python train.py --num_attention_heads=3 --num_key_value_heads=3 --vocab_size=512 --hidden_act="swiglu" --positions="rope" --qk_norm=true --init_std_qkv=0.0334 --optimizer="muon_hyperball" --learning_rate=0.00952 --weight_decay=0.0 --lr_head=0.00731 --doc_mask=true --max_steps=13418
Each number is 500 + 25 x the weight over its row's rms, rounded and kept within 0 to 999. Layers, rows and columns count from 0. Numbers have three digits each. The size before them is the row's rms in percent of the matrix's.

# layer 8 MLP down (transposed), 1024x256, rms 0.0478, rows 486-557, columns 0-63
102:496483446475479441470545455480513509481473512481526508489527443538503481513465476476457489493507509485507503531452480529482492478473505529475533493499496492502496507500487508490520489460454527
107:467453547495538538491545463461489487512517478543494476488499503503482538495498459482467471501520535531487461518503547524489504489513539488522472469432496504480493520490535504508493467541499485
102:505540491510484503518488479468500514525482506468486467474514513469428474519508503494484524467526467505462548477554516471500531510479495553514488510510492498467467507492447495492506535528528466
108:423542560464493512492497448504502482514532468504534496502514467494465528482481523501510481525499471459464537504482518526510528458480485521507513529518519478514480496464475523489501513512528509
099:483506479514520577489515508472444506536521527504493493534504517520527492515496514511474463505478506492499567487519524498448456526520492488551474529493503514469525503526494504561518450492496505
108:480483479471470463501477530437507484479471480535506476463507520479477490536540500496544467485474512493502475492487475567474498502461498501488539483498513491566465476471473529479552511493484468
105:518507484495473479486486502572476471495489491477471503452528559522487489532538482503464482533473536446523558472507492537487498501522514513478493497488455539503515516485453481508480478459499462
101:505492480525546544512478495485481492477500476459504477484547440534489479531505522488482495528488540490489510486534504452507525515512568487529487468480472496503495495488516495508543505554504527
099:540536494520512552484458453469523458462514460519488462501526547478515529515509496503473429470488515487497547471501514493440457493539520488486454464526453525542495501471505506492492509503472475
097:520491548509485537499559540481492515478514505464521467513502463456485542476479497531461470545530495508472494497477492462464538531507528499473514468525525454473518550518500516505514500546493511
090:465465511506480485497495509485515437493466575468514493485475455474506501539505422513447510495486528523533453480530534472513469498530506515536503460500480523501505507510473479461472496504441480
106:486496493477496509539497492496478513538477477512511482537491517495519487539473515502533531488525517524470473547524482514483539543483488519490519490440507488509489451486450472473514517504495500
099:513509503444502556506518493505484512461531520466533477564472505520503535505478498469511494503518503480510537521519452534493495518495509534535537502473500498476477477489557500494517524479507506
101:504514510517468482469476474487507497518446496464502464520478465529496498537497489524479485508531499485490513489471510565513511528492516483468512534485516487457503510472534518525486454530510495
085:492521541537518523500528547512503494502521466510542539544496534517483480492523521541463479542512529515527554473461508484486453510473463507502482449481509501518537500484525447483478527501494550
100:502513454448454505507496517514478506513514501509501515535529535506501545490519513467508511509506508520472528498501486487476525495499517521516514509459461493511501489506496493479514497512502506
104:493514492451555491498523471494470508507494518497471455521528464470497472514486520509517474525525527575492481478486447502516507486495472521512460477485466496452497490507472475499506503489496496
109:496500508473502495455473485513497489496524472499485484475481524468474485497539488489520495502556479460487536508483479506492511527520471516465425528509573507443486530524512479482501531503535501
104:495489454484493521504493450479509486497491487492485502499502500507528501505486507530518499526520528525528513498525461510490470464475505485468455540472477477511472506498546485519475497444512511
095:485527532450515493480545471491499495476494458473514496466515456527446483504491502552522530530504507516507513516530471526496510475511534455494481543506497544499533488511484493483474501495513528
097:473493533499527493459516507542521516504510525473541504474499450481488505517541499486498517521525501477556480516501485520509521513485501504501461486506496460491499497500466483503483531477504523
100:463507452502477529537510499500499502457514529518531521538504507520500516534515485491478507489488472473492514455541495487502505531475494540528521511525510460515516519481494453548488478499502527
108:504480484459484485515524498474510510490522543521536512467506464488497489507517469516523527492487485484543477488502553520547464493480490507507456516519441502472502488528480521536483478475489482
100:519478502530484536464494472466519510506495474490464512513501534479561486503488508492494460459496482498499504507462497553514505510499501506480529537482507461535418518485451480519502506501488494
091:489500514488497489485459482519473491463483467491554483544491511457463491544495511530527540525496518528463487466521528502460526482550516460498490480477495549477512501507528503482537540532509487
096:555525530502499479502514514491495503449500503525500478455482507506540470542458488523538491477522525511520515514494505506466483520518550490490513503473491490544503508505451471469476541482513485
104:532473503522510501476518519495524508495525505503506524461496516458482481471460548504510508509501521490456470536470544560554456482508555497501483489483483524537484500490526483498497525508488487
101:504497491520512491520494498449546445506500464503472491493572510471477511499499511527526545484495493476481460500474461550563461488505493523527478523498577509537436497488543492491492536532474520
096:514522474475484512453493508458499472506511499489451494532507488505523481525440508528516534537511498446492518493498467457518484495530518501498492530459513467505508473507539492469522480554534528
100:499498482515518537491486546508543506470485514473522521515487521454488518476498476468515519488523491496444535499514513478541478462505561473500479522484491487498443523515529477520443503518478518
130:458505508497463530469528497479489450508473483509502481492494474536522482475498555467472555482496520483481504503524484526500491457535495488489504529523514531485473500496524491480470510482490477
091:470455494511493501483502523501515449519497529499522492491513529514498547467502547493495524514504498506488508493498512518562491478510480509518485493456496536519468477507509551528511482480525484
095:498520484498514505494475503552438537509480524470516534507519504482523517526481423522492537535487504523503511522459516517542494538487466479505499513475470525524494495516532529500509481487492467
099:482470583517460476498518529535495501513524529545497477486482492465504516533477484501480489517497460441520484529511490501518518518495460504539523480467502514483486541514517503472480538522511505
096:470491510505487497513470518485459549520520504454527545495495477490512466495460525524549496518525539482543442552489501538442504506492504497497517514504494503468494500480478558482517516484547494
101:533476515541489543486479534497517488517475430476502533487485525538433474496543483518476507500525482499528450471509499505487494514486493490480469513532514548506518506497506491519503506463503479
096:545542483548521506489477499513498486491507521503463491522522487472509544446560535508454503445485480532547510480457512524527447491499524538492471509484499502508502471514509492555491500503506474
096:475499493513519487516515545484515522506471459505518509490528474500504472483499511515471560526485532516487502505503493475535522508489435507505514503504481454508486464480511467442508483506511451
107:489494498496473482491543513524476514476490466562516528511483493549532509488493485500516481463478454516506493496506480525526524451503506508566555540499530513472487468547492507484511466492515532
104:493521512467483539468502507496492545468472478499498468500512488515461503513577498507485543479533525460498482499499541499517484518491490519527486496486475456509522500485476501535449528503480533
106:463465564459469481508510479505484519535500536495489505497459469490505501512510510479517502464498501488529522556472514456507543483488502517485453443474510512504558491523501487471520501506485534
104:480526484542482489449521532452501517506532510512493511492482529544527498568531497486462466474507511513487492525479494424506546508467509525509505499505477488524512494502505478503502513499523531
099:506568523468518518451503491507486530491494469436460510487473501455492519504498487499520505490529473525515507530486531473507491490523475534450527496504501514485495562573509485500502521508472489
112:547502495452510534518512472512496469521466497483512470511462454502511504438540472499502518494501533478504505469510496500502516521478510539453516454484455469545526518509508535498510493476486486
104:476502501500508532514456504553465436458477469498499514498521475496509445519529495478510522491499491520515494478513505512553519487511548500502455494513523459535478520486472461491528454529489502
092:499514474487522501484489528531558491526484493491515522517481518504510502487525530492530506502517520527507530478550511496497486502523555506492494499495496560494514488467490502503505525486464470
118:501453518504496511527543499528505444459455503478519549448470486535509429504524472504532474473512531553529486535511538506464479467515484502526504510474498547554532492495511493492467499530536505
093:529511495474474513548495435510501489481507522470465525564537499510516501502493510495502530491521467502462475495526529510455530513525490498477537520481509494480498511517508492540455504447483503
096:507476543484494523494496431477472500472469449516473518469526503497513444494478502487490488511450493491475522527472527460492523513526487495516501523511528535544548496481574553480513458500520468
103:525497496542503488544518523533546453483463516522476480524522509465505510496484561503519518498495522486511519486471460488477494511523492486479532506459554545470501482501487511478526494484501475
115:529486479491497485531506457477513459512493533479525490508523521528501482509492481507524501490529473509502499470538473474494484506490501510494540518504504537495526491499584517479557489521525479
097:494484513466497482492466532473502501500476489496486487496455492465503509510517525511450467477523503470528488528575478483505504524511481515538545482509500491447447550491488469535475504467514532
092:529534496546482559481480518474484545469483535497478517522490518533500514488515523464489445489501526517540487506488466490511541525513516462494489510493493511493495516502463500484464516521518469
106:508507540513479467513468486492497518462523498475477520471478504487534516556471498479523530512490481478462447479465494500501501510496535493520533477491505471488481462476487517502514559541483485
103:472531493486505486490519510522538482530507498502509472518509509486496489513509464493495458507491544536503465504513493502470448490537484527490532478480484462496536495506526494523496519501502489
102:517518520455491553464494460509504507468439489515503544523525476496490478467504505497476496507497478502501453504506518487497514515481477499462521481501481523490507513503448509496525505491483469
095:475530475521528468509526507496457549448531492474503499466526523481534527469474471516510468457522486490506486561531460535534488501544491490502490515525496533495478536526512498501487467492526482
094:538477495508498508515538497500501490477486526499482488440485488500497504501521520527477506501484520526501534529473460465484531487523507466463467457504522540474510534503456489470442496537525487
104:474479491488505476439538485484443524531480486514464491522479462515526467508557571529484538463541497507493490531497554514488485498485493483465531496507514462488536479522514469507512524493470508
104:484508513435525502519486536502496515480470506525508498513476454458565451487542494481483494473468509531496534565541508508465485502528490493457507490467529471498491501474494497513530508547486447
093:481516509512516521510514504475501540460475512489529535507455480438514521501441554518489518506485454482471480502528494498493475461504510492461516480475498509499493503522525498517521523497501507
097:478496481481530486518516507530490472476495493475529504495533529486515483501494523473495504529537513480461516503497515497521480486552525485515486527470523488539505454495491484487491482499493516
105:495506544490483481511513509534544488532465550494484483509496525506541503491489533510514501512485505502511479514507510482525516499500508501504441522490526470508533481510503483510513477515518493
091:502514488508528469459444514529515520496507507517532494537497532493481495444497530465458529539504504559517502477495544528487527485510508522512453479491537495523487533504496501505516524490458501
098:523522534460483477491500472500528464503501482503509526485536485534460450466486522497513535483527510506490510484476550503504515497462459459523467516457461502492528497519538483493475460491545502
112:521505474447469516560534480499464486467464459519501473444505529495468477501512480547484522465475496550538497494477484472491467482483503471457505455501494463494524448496511459519494502540496516
091:505551528525462533506501474486535467484478489505483435475524477493534506454545454504519466508537497514493519505512489458477519540502462508520486500487465496534491468499487523495440485495493547
093:504510561550528502470535495465483475481513525508520489503508476474508522493506481530523494540479465507466540520470495510462501490504501486491494494520484520521474526436482529451497493515549467
104:511427506520541524496498523532470513514492510499487469493489493502520523468492499529493500507498488511479478466484497475468475486497512521474495482455492534526490495469510474502540516468496483
108:506499513469480488470507537489523506487480502464485514556512487511529488504459507545462503479478530488538487516489518475454488506484511490436504524503510462531535485463501494504469519503481508
111:454522485567475500496515532468485490463546459447482458466476482506509482487536521462502484460533550514502480484497497499478477494479518507506526507513522485506485495450467491490480499481503495
097:496502528501529457497506492449525520514518516499487535502488499494510511485532509505509528540479519476528471490496455470460492487468478473484507522517514503485483504538481492521452503498502536
# layer 8 MLP gate, 1024x256, rms 0.0491, rows 487-557, columns 0-63
111:501506502499522488516441458479519534528537527459484551530501467495515486502512487507500521461484474467471469516549491464461454503538465520501511532502512556504461508505459494512545481460536502
100:498445495558492479465485514519486487479503484526537465580486499500505485510480506522512527518510548499518508511505524529488497516502547476508518521490504524501467527527516514512537475481452519
107:489499526523496481497509503517510475521516444539519477491494506527499490494514463491539507506522522524530412484481518525501457502497533486492497479488471562483514468488505472475530490550461521
098:521489498494507475474491463470489519471507509475500460479483536487484531489490476495536494476524455488511496465538569498485478521534515499528529490472494519469489454494487499502499523453484513
100:490535515511481522525547505529517455493480494517509468515548486515533494524506512484467499459469521499546471546533499505519479517489485477528480500493475505524471482519489513536509473517494522
104:504544470510527544454419459492559475487498425539482500531454475487514500498495536507533491494514509496527511517523547445489481533494478534500479466540464491476479466492507469486513454484504533
101:547557506506449488523528491473496551501518482503502487531473530466505537505503517498459476491489465472552541514495461501464487492501494472503513480494518529514449500502510484497478519532442484
102:506484483519494522512484567469519532536471487497492468493530497497526500519500460466521496533544495489543490511491483477467545528520492484537515481497551495485514534478483511504515482541525490
101:499460510521538457541486524482511446456473534483477512499485485475497463468480512486513472452493532483497483561524526511510477483508513491508450472462485497497501503526499487492488450511500482
093:498487502510507518466519482478510501503480482485491511477543527505512490473484504481476556528481519426447539542547543530525510466499466512500496479466519486489531451515514478502482508508533515
111:483499448491521469502528505438503519507463511542498543538488471512541497491466496477509472480511487448489456477543498492500483501489482515425521473465501501524493498492504477465539462524508471
106:512446464505507492492523492475492532474500522515493503507508485497465501507515473561506520504507540520500490512527492498499482493493494475537448526498486484482504485519457516470505530533493488
093:493497534517506439538509513503498513509512480538511532538496534531497471483498474473489497541474472479480520445501496540514533501515493487514481528508466518465518444502490498455516481538524529
083:493542502474563485520513482513536500536537471501496519492476494444478492515510520520497509532523539523512469482513502469518499463516508507511489527519510542518552527494486474534501490528541512
093:498490545470498517552491462474499504501506527479503491495498478496494474518493469522552504484511483523520484521520507517517484524498474460467496492506531502519495564463482525511474504534509553
103:504488492507508500488532500466478466491557489488494532456444429492468497461527463483511504512478519489462505497495497487468496457512495504464476499549467499514467514496510498527483491503514502
106:486514460516503523498557485540501475518515453513507488506521499507552514508466462496447506517464508476517481464490536503483485495474507446511505521533504506484530445490487502488479489524483483
102:473448505489463472484506513542468472526494511511502540470535482463486504511517500473499494462481453487567491498508521477465500501500499464485496514471448478508504526502524486508508486478533518
093:517483490535535540509484493500505505498496522494487491527519503489522514484494477500486477470495521509479495477475507456468485464510462538543531500510526461527500494522486498440440538483477512
101:498556498533480504497505484516485465464497506501482456512491479491477510540516501506537533460509535563516454507498480470490511513535498478527522491532510515519456487502528464508528495487490547
098:503481506502484522490453518511480495506516531515534518487463472513488524538481493501483468467440499519459504529494470475486515533473495493559495530511490495509501511551485481525500507472499531
102:513494528474485499502475498473457534499522513491507501563496549492516504514525515531500489491488487540555509496516515451487488521507484514494504493516461491525466499511472553494488528502531490
096:553513492542461495482530466491507484485473484508495504502491511474576504527480523517485496505547486497524536509473547534505483466499459468537569485506532485509439521499501520487510502501485509
092:520507524515504554487537470545522467482529555515469504507503468516521510490480490441479504467481521501503476521503507484499481493475483544467555541526516473514481477505506528515447465461483476
102:514515510469445531513542501503508481467546542501495520523524486536494495526480494512492477576516497536488471498519492467483499490513481482508541468504494503573518487524504497495522540502525541
100:490483508544480539508514511482497483488520466470477471475527515478487506467498517496518453491493487548539519479521511496499508524509524476516453527509445495502496531494476503464505474492483533
103:474486543529541504522473478478509524497501483476504501526555500463497516480492521539470545503529487485463538473535485522489469490505478522546447541506560496472453543503528500468519519533533509
096:505514487519510467495469538467499484524491494506532465475508550515459518480509457509476473491544517526536528491505531497518510488498470533544490454475503489500519490495526520500514505492527464
101:475505540507481515458503512538558464500468552500497507522435530484488500503508485489513545493505465472453538503553531494525463476488521514513506489503523457479471526555501518527464508529521519
119:516477492548469456504516517474530509521523486504433494464510526496534516490510497489444490497465540503472484507500517494486440534540493513528512526474528534510518509529493505497452519562470497
099:524509485531516507526478525474480529533482500490474524481540496486500486474547507492475486540498497463508511491533543519533493526486505514455542497477495479488514494538532493490510544522485539
105:500519470493471512463520512449523506477523472462469496455491531496489473458479506495506488476473513507522489514483511529495527476548507509556564509542495536508479511444432512528449484532492556
104:523528475469511540505528557475476472535514480507497461461514502470486521515545489462485496444521504513482525479520487483493517437525473528491483516470505475520514497481503496525483505509523489
096:451455510491478514473500493521485497493540531435514520517470481464506465527526487526539534503526491463497465520540490524521500523512541485531476533502480465497537534495480505489517514526505559
106:539521469531544562502497497489484489487517483481521526488494521530519500463488510496520478487470493538526484509507521482506470455495519518471502499521444510492491523522481469461484501494473512
096:477512478494489527479510484498488474516496537535482533484511537489476483567428463523504505502424475503465506490475504498535511514514486494502496496511480476514467455521535506473498517485478541
100:501533547487520516467514441510494539506492513496490489502518497477509533510477494499508489468473474467519516484505522514527503497491465495544521472483459451487486473446449477489517484517537502
105:486514515492524534465530492471515488521536537487529526510531519483510500500506498503500455520456500524525472479487487487500506490513518493463510480484461550509524528493498521514442466528500470
106:496485466524479536481510490470461519498466518485479481523501561503439501510550479470480460531509512492506507539470545509489479491500530471476482449491491518483546477494483514513470505485472481
103:475511539497484488485465539480484439524495495489483500524497461500541482491476508510534465471490475502485506494508524544527484537522493460472477502483473499490506490470531501512485499480486523
091:499506511485470472478535490534518533452484502506489512487495508473518524489483517509531523481502508451490444497487539523535456496493496522507510428481472529510521507494507484507488476535508512
103:509444522513459495517507502484517464483493511489489536536462500532512511470488514489462479487511519483483506464477501507507482517515500448582522484487473517512486490446503488467463494529504540
105:531485531509549519461488501507488466472499508522511488479512476487479509512547533502473501474488520493483504511522486506536522548492492550483486497467517499489469555500454555505497443482507537
104:539478437469514530496514518508527523476521530440499555493516476492549506515526481518500508486471527464542496479533495470498482507490508528532500499491484509465512493485461487446454472495513552
092:491500459505489495538460486460476495494503464484507458502522544525510416496446539469508489509495524454535464475523477515462513493508534530499509517492567513507458457505479528519522486467526498
110:474477483485511496514510489522485510524522480492493522486526447520535539479481504517496450531532448511479514473496512492485493444487449499516472482508467529549510499495521534521483498476481526
100:481447524532513502459479495471503506514468488531467497491461472483535501557512515479550496463507488489504517493520523489499468485500495512484509515481497479515503522498501533522514458485484492
093:505495519518525461507532491465515517502527478523526511517489493478519490489542529491507532465497502511541526505490548495493487464452535447534545472472524495503483526512443443519493463503504537
097:461522505490461531485509519508542499508509507458501485464464499467513487515493510480482517488514451428476552477499497505494520487462488507492532493527482509495494513483552509484475521480504462
112:489539516517540490497479455502481506506549478527514527527511503456511563506511515516479455498468527488483532506513483488507477550516463517488466509513477503523491545518448483494477521546516513
101:506533518498441558516482502486523506485503521493510508489552517487525526512512466550510489504506460465536441532507538518468474498541510462524542492508515492514533475512508498448511511488473517
099:481504516502488508488527527525513520487524500491482526519505494480516488423507511505510495493496483520516514483509490529548507451513532476470489514528518496515508497550513475496474477504502510
099:476488498472489488522527479462494537436504477476534480467504539535531475530494509513500516478500505470497477553487491493477477512503530458488520495519495473514498476433509490493527576506474483
102:487477510527479518525525515504508466509547484511506546491498526506529484495507491505489439516511534477503508472509490534550516512523501515470507469519436502502491486529529506503471490519482497
098:486490475574526506530478475495484464492481509494504460519522531483538530514502497489472469486508493466477493530483524523500473507481527552520475480486482475545499482532542542511543515471502512
103:467517510464443533505522526438512468532525494483505494437549510483524445492502496506506493494466510489504473524459502538542484550556551465537517487554483536494479507484514472505501549545497513
100:479483514533537488442527523514501488518475481488452475514482459533477529492514530523479513478454509474517484488509515476543452474503532552505551487508497506511509474477493533492510463507478505
101:496476528492515519474546482525493520512496457466490463535487469478499518501479533507472528421500531481526502523511535536511509504510471476481488508513473451494478510519486527502518514493504528
099:546503494513482498502530511507518463489503534516485509496543447503549504485521481486558547510532499502527478479470518516482490520476523463505477487496525471516544502457516498505503477499472481
095:491503479487499502526501533521440500492541566528485509488479450522495520450513533498497494497486519488517542466499531505479488529503562492448531518512499490555494517485497479461455474462539492
092:472488528507481494464491470474470521494496486522475513532508507507475513470510527498488536507480470419461492526529489473520512484560507494497530483484556458534516520523519494462503495500530524
098:517506552527525489479466522506503509510530466480506463499478503530521513464462490561498498463508490488509491439527481509519530535518484495529465480504462537500435519531536472492478541529494509
095:461495548533535478478543503482491496546514470470510489500485505518474467532494514483530511512482532487541536460525533521471523497478516454517469511507481492491474500437484512478488537495474526
099:489457509532484455531532575493478463458501509493450466524486505485509489499542499486508455540475481524441468525497534476502534483501514471492507508487535476527478557504511504466499528532503513
109:498511476488482521484444526526504476455502502533519490524510522520516521564532484533500475543558523534493481484507529470500490501524456471503460461489502547515487480489510498511517479449527495
096:537500471518537545520495451516483473519522491558489485528485469507506518505482451528494465495477475548496485499497531481512502478517452498488509493489463502510531538521519498467490460455504523
092:485439441508537528469510456482547495519545519523485530535461472493488500480523515481494533467513506494498507496518476461502499528492531528467497503513477504520485494540521510507513522526496488
105:468450535489508484497526558483500506514464497507460470533475501482520517533513516489484484471510535497472469465454514504490462458478542489496505479483509475497487481545499474472523522473518471
111:560502540526474515479505521495540497536503512483485463499480466489510538458522539522499473508474466485505546539526559481475489501478515468495500519495514490499481491484509514521498496458510482
108:510486487470541507537484493512479466526506514504550519505517493476466507480466519521474466475496523492532515557499513476506531481493546519503496525511474553532499523536520460505510441493555509
102:480502498516496503494529518519528502529487497544497467500512498483495472527485539504490530492545469516523477517508569522510485524506487495511471543514522534517482523483499497436521522477525506
# layer 8 MLP up, 1024x256, rms 0.0465, rows 487-557, columns 0-63
111:502490556495474507536518517516534499492510473510507506456503461476514535498525539475451460528519517457471476468487501504507502502501486507519504501470535523472522470481498476483537503522502480
102:519467485467493504530467476509478478551527519494448517465507502490509527540532515505495495531521469449511488450511506503406531506470508521493459482480464475519521479494467510475529544497492506
107:504498505521495506493497532513495506522496487463525499496508456509460536460504422506503476546504471506503492491510526459447484501507486508488478508491478490524494480519481518469459503524485487
104:521481490530471530483544501490482501509512514526493505506509478473488532495548480488502493500491474497461487514487435486502473541471526505522471531539514477533496539470539491542514517535482564
102:521511472453484491529500535451497522522493488523500467544525543486482521561556482499478524493493531510511514504511510485514499526507528508522524530479477480489490483513482527471525503501495494
105:478503504491456490471471458505453449519507502468535467482523508474488480515495507503495456537521472507491515488524426458480488493497479511442489455507501512475490524496515496499519468486487496
101:514515512539506480506520477490496497534498502489482561454473526503513498496494510501469510501469482486533486492510542478478502498530511487518510571499517520482435500524507463522494493536489513
104:493485506517516541511504532496519505515520467497482531524490476493500472485536470478466488475501513490481532524485527524509506487520520531538500524557505548528487505464528519498520505475499564
098:498440507479501559499498509535474511522535490502533522505507524500492519510529449443522504491522513482485494479541483480493499458458460506524494502492564500504482475511480479516501508451529501
091:516511489518495500440527472494557481501510490531520510536497511492491526479505561513532552495476491535532545500459518495495556497539483492497492502511484484493542513511511509549517511474513500
112:478505509522521503489478470476505500543535527477482535481533535522491506518483545459497472483452479503500471511523475486489533526497532535489512553459526469464513514557483508498491546509554521
098:507427513533500553494481538499533470485483481520495493517450506481499513442511540496540489480514460458457512500515526520542505535503509499490475436554506538543475527517511509505494511490482535
099:530490478486477482454512483497506478488453440487501493538486477532496491497483489493488496522515492534496526482465525488484482467500522498469513488502506493459498459462489508488502529466514521
088:493489498520481520477512502496523490485449512478513497507476454497526515487503496521549501500450509535451532523504514495489499527466547502512492479517469491481454503512500543523497536512510503
094:440459517504503523517486451491485509481524505506531486487429451498504483473510496512500490502575515551521449492500478458470519538512519539544490460481535492505517507452503517464483484515482498
105:488520500525511511484572509507539511477515474433481469477517522546519471486499545512471505485533477526535413502529474492482513456496471457504490456494498506482444493513514506492507506511502489
104:478533499503513530511519473529484448493517475550533509495481500529472512479518493482508490516481489487471506458484474521521474505535499520473451502503510454499472514536497521503488449499524524
108:516468461487536476483504513481506528487445480493516504482492528480472465484525521497539490477484513487428503504548494485533497532515532474513466501504513465561519452473498518508498468478512492
098:504473500504494481455498469496532504504453509483546498523492511556504481503497519490482508486485518452541479514482519477493509522542528539534509465571532531515528464445549514497507503504491540
103:525528454477493453505485462526514537484538487485517475488491504499484508498542475447489465483497479474503495464508514490518510496504536522504479486502477486483496489552511475513501527500522495
099:459514520491504512495500490485540499426495507478507480501500513511511508519496510484518483519483507502489487509488502507431492518544508515493499507461510531531489468527527452532510491502521449
110:526503506480487520500537498503523459469562533515503483484507510518504538533532456477526495482462507487560503523552543480476440513511502471522476534513481475472519501543479512495432507505519540
094:491493477481501487537534531521512479498512489493534509485485487486478527495492498493492484502505489489500468479515514504444492507475524461464506473502488527521471502477478507503492564484436487
097:500560473499515501490550522512504494503484475520496497473511480522519530490459458525460504512501527494519535579491528492527482526483495525512523500519497484509447463525491516535538452475486513
099:482494504482516437494497500522549511513473446522492507539491481495471464520497507529493530479531491485511522514521517490492501522489520536477463513522500489499523469460535489558451491522469486
106:505495504521517506462556477498501503514538504463476510449539534499508526489491500481519499486533484542463472434479515501494485496519496489525508508465524485548526508510530504494505493491481486
101:491500502521485493500528510507447517490515542465519497520514506503524508496535468480486533476507511499435456523556504505533526540483536506511487495530472536442498519478512483505479497491492439
094:508541479508483505487496494499515508491506555495481467470513535485459544479493490497482455516482472495490530454525485498542464505502484476467502480495479464499475508512521524498470490490513520
100:500469483506529474462497487496527480517510503497472495476481532530557520480478534484488462505453491543507496473535520487482496521514456525499499497524457487495515496512499539480512510496445469
116:469445513515496494505491490475507458537487514503508494499479494511521497476510573481496478477508509508509479501494468497523478504457505515484528520478460472468475505500487478501485510536512492
090:489468477484452485488475515475509463512485531473507488481490466454490516492531533508485481474515486489488465494510523559492456503484516482545497492548545477479476517503512503475531493456509482
101:517466518463511499484453460487576453474497507480476459469494467541500455488524501485502498488517465531496465481514522497467476469542511481526499523486484468519530494487448475499496449520492530
114:507510517526520472511512533448506512526521505551542509478533507490526515495480465503527490504457507477522483495486501515521549464481481538512547505433456543503492510505488541475480498490490483
101:508479517494451481533495489516546501449488468495493490515504502517510468492537505465507510466461481536486508522478495511544546528508486490518494516534483526467474490492525466523496537504479488
104:541473512512507533460495518473501471536453476523500494525450520478476487497512477479524527472521548452487510482537449491536482496506533502482490490470503480487491507474481502517525479515507458
094:533539509518522479491496494523541556521516505497492430490495547500527499469507458514487513486503505472496496480447497473539473527529508540524526500518491488504504445502505481501488509499470509
099:473461494494498515503510528527535508506505457500481473488540519521519496492500485524488504539493460497540521482447522516505495453526502498522547496505515492519480496533483511483493525485498492
109:509508495479545520489540490504504473480530476504532530529530516512478481536502495467495530487497465559468518520531514460491522523530521532571556486491479509506465493486497528494536483539534503
109:471542512526494531522478472482499498501487530506502495475470494543487465491549501540483484519495481503539515512507528559507481512496489526480471487545477487476547501464473477528516516498477487
101:472438520496529503497461497529466508495511511526503480506494482515521547528487518500499499488489493492558492539498493509512521511489513544478480466484470509504501451504537495472496481477449531
096:489483481488519450478468533467519491493555496497490492511500487512492458530482521474460504496483498540508500491511485530460564498472487538467504551474523525481474481460471457482503472498445552
097:496497550510503479467446559527505545486485496478492502454500505509485492532474501507563498460527458486559526448473527523507449462542484484493534520448495497497510525460515459530467515524511517
109:559489484483518518487510482485553464485472485501519448532452479543478535473522499513484461512494455472490454506497512512490496503480481528471520479530527492535477515463490488502511479491478451
109:516463501487513516472506476484479455473488524511537505516530465531472466493523532460509542517492490518485480529480526539507499475511521508493470538439492470505456506450495515499494493500502524
094:483472522465523519499500465491478511510459498509526549548461468477501499509500472511463501496526452528515482535523490469475511519547453498468497537510517484524523499483554450510509546524520484
118:475488517478474507531490504481516528454504539480521500451463487539516450502529460553493527495507518520516492525516522471468481501512535497497472526564474515544501496493539564494488492489536468
095:513491528524499487501503466512497483490482494472557480480499527500486551518539494506506457485494477505547516537493540515495530450513485494461488508568509496512519532517500549486503474494485521
090:469505509526470517521500501487511498510516502466521500533520537516504466498529459492499474535481501533557510477476531472465546513514496502516515498500506497498477503464492485474498490469516532
100:490509491476497496527516457509537492496473506507461459524478493475459523490460516485469521526547479511486505499484530522484514523488496500485487485488498535459539555428517471547530521486524495
121:528473498491516493549500498492518472504483490472524493481508504523498478499499517447515522517502523479506482494524510456481492470516481513531481497526499494503482532498533472501552490508532474
103:476532533508516512575471493515498503499474513502516481527486520499497525481493539515539517502477539489512430516463490461425554497470492504482530490557446464504492523538530510438503498450515486
092:508499538509511542473494487512554500456501498500509492509508541476459517527492505478583441548444506423487493532502539448488516525470502474493498553531452479476493503504501533470561523496516524
106:474510494502452494530536484464467520467511519508455456482494537507522510505499490507460510508500504506487500478499516510489474512513495478497528499477546507498502437480510498480543553495467496
104:494500501487492463522505532483509476521476478521524515519496503534570464478494494511479488488513491516483492474502469498527477546560501540453514469522480541501470529492535537512460469498542509
092:488543496527512530472527503458497474506478495546555469518494521495513542520512497525482469482491494520497484499471504453454490499490529452466539474492530482464510488498487444501485533509511526
098:464500520526500464493479516528490471495502503481484534538479439492486496537527519462445536502505532460498491496477450555474519537501477485507505537493519459506482455510481539496501491475460516
101:486531498510483476539490521459495484524492496547504555525509485490504478505508483533500495515502528500448519545540497479484521456499472479487516505451475499549479496506506495511525477456460510
105:484474510493523438455522454520525522469506484529497526507523491479547530485509494520519523502513506512522499509505530527469486502507539485455478469492509477497522469509470461499494555519487514
099:497521496466484513509498500503448490511532487494485531486529522485534500499516507469512496487501499527509503506484525478472503488468478518465493487454479469503501510528498481511504472524486458
092:457490546486539548526454524494493487471484514472464550511497515497489496501488507506515519548451442489469548476524494506468509509520490520482506496487469531499534503477532524472494546510474506
094:508506514489530505503541518515545512496492497521491524452459496477546499477487477507507499494479523504496507507501559533490494473496478552454470517520453521496482500490467550503516507506479519
103:534562463482508485502506536535552482527515546548501556466472515544553466523494515496528494508497439504494507488531504497509508518452499499514418488514491489504510478509532507516527486488519504
094:498463485475493516548477509463493517506484484523450524492517480546468527517500520521498482472461528505493504464497491502447530530507486543499486554495485458480552502510507459491524504494488440
093:488479526503540478509493492524508479496483468538513468511485477513553476538557503512480534514516483516516454466532530527470518531524512523498507532515535512492471514453502487482477445492511511
109:524525500514510539508518472508518487495453488530512471469533503498500491517537508532505451473489468487533479516483470488461509526492472489515500494479477492503536487523456469471492523516511511
095:451516503500479542515500512488477500481492473501530510479519461483502491472504517476494479558487467507491531457477517464509468507554516475488495513497538531504503489495499526482483520471504527
093:483477511480518487486500466484454498474537504506472518510455445508528487508483478497503519498470479544499505497439515495507493481523489497517525476513504498514438527500552470480499457498467503
103:546479504496499517508491470455475481492497474464488468483493476507460448479522535558508468527499498468503503470464518519518474486505505515456509501489478515497526484491496470498490480487513509
106:495496505450500514501485510542494480512492510476493558522503545516531510467520510528508503464455481543520530492487528454469547475540519515520450509476490466468465507497505505457493538486531484
107:520493527468480455483475499518450500482494466488505506455489504535514505468536474482498521490504512488526509522526535502454496505492514484535531488498479500533497488499496486466513484480494497
101:481507542500537505550515492511458518470522511520472476495499510475531531513506531502529517488495517520555472469467470447518519478480510506532491491504497478491465513490509505472438512470513529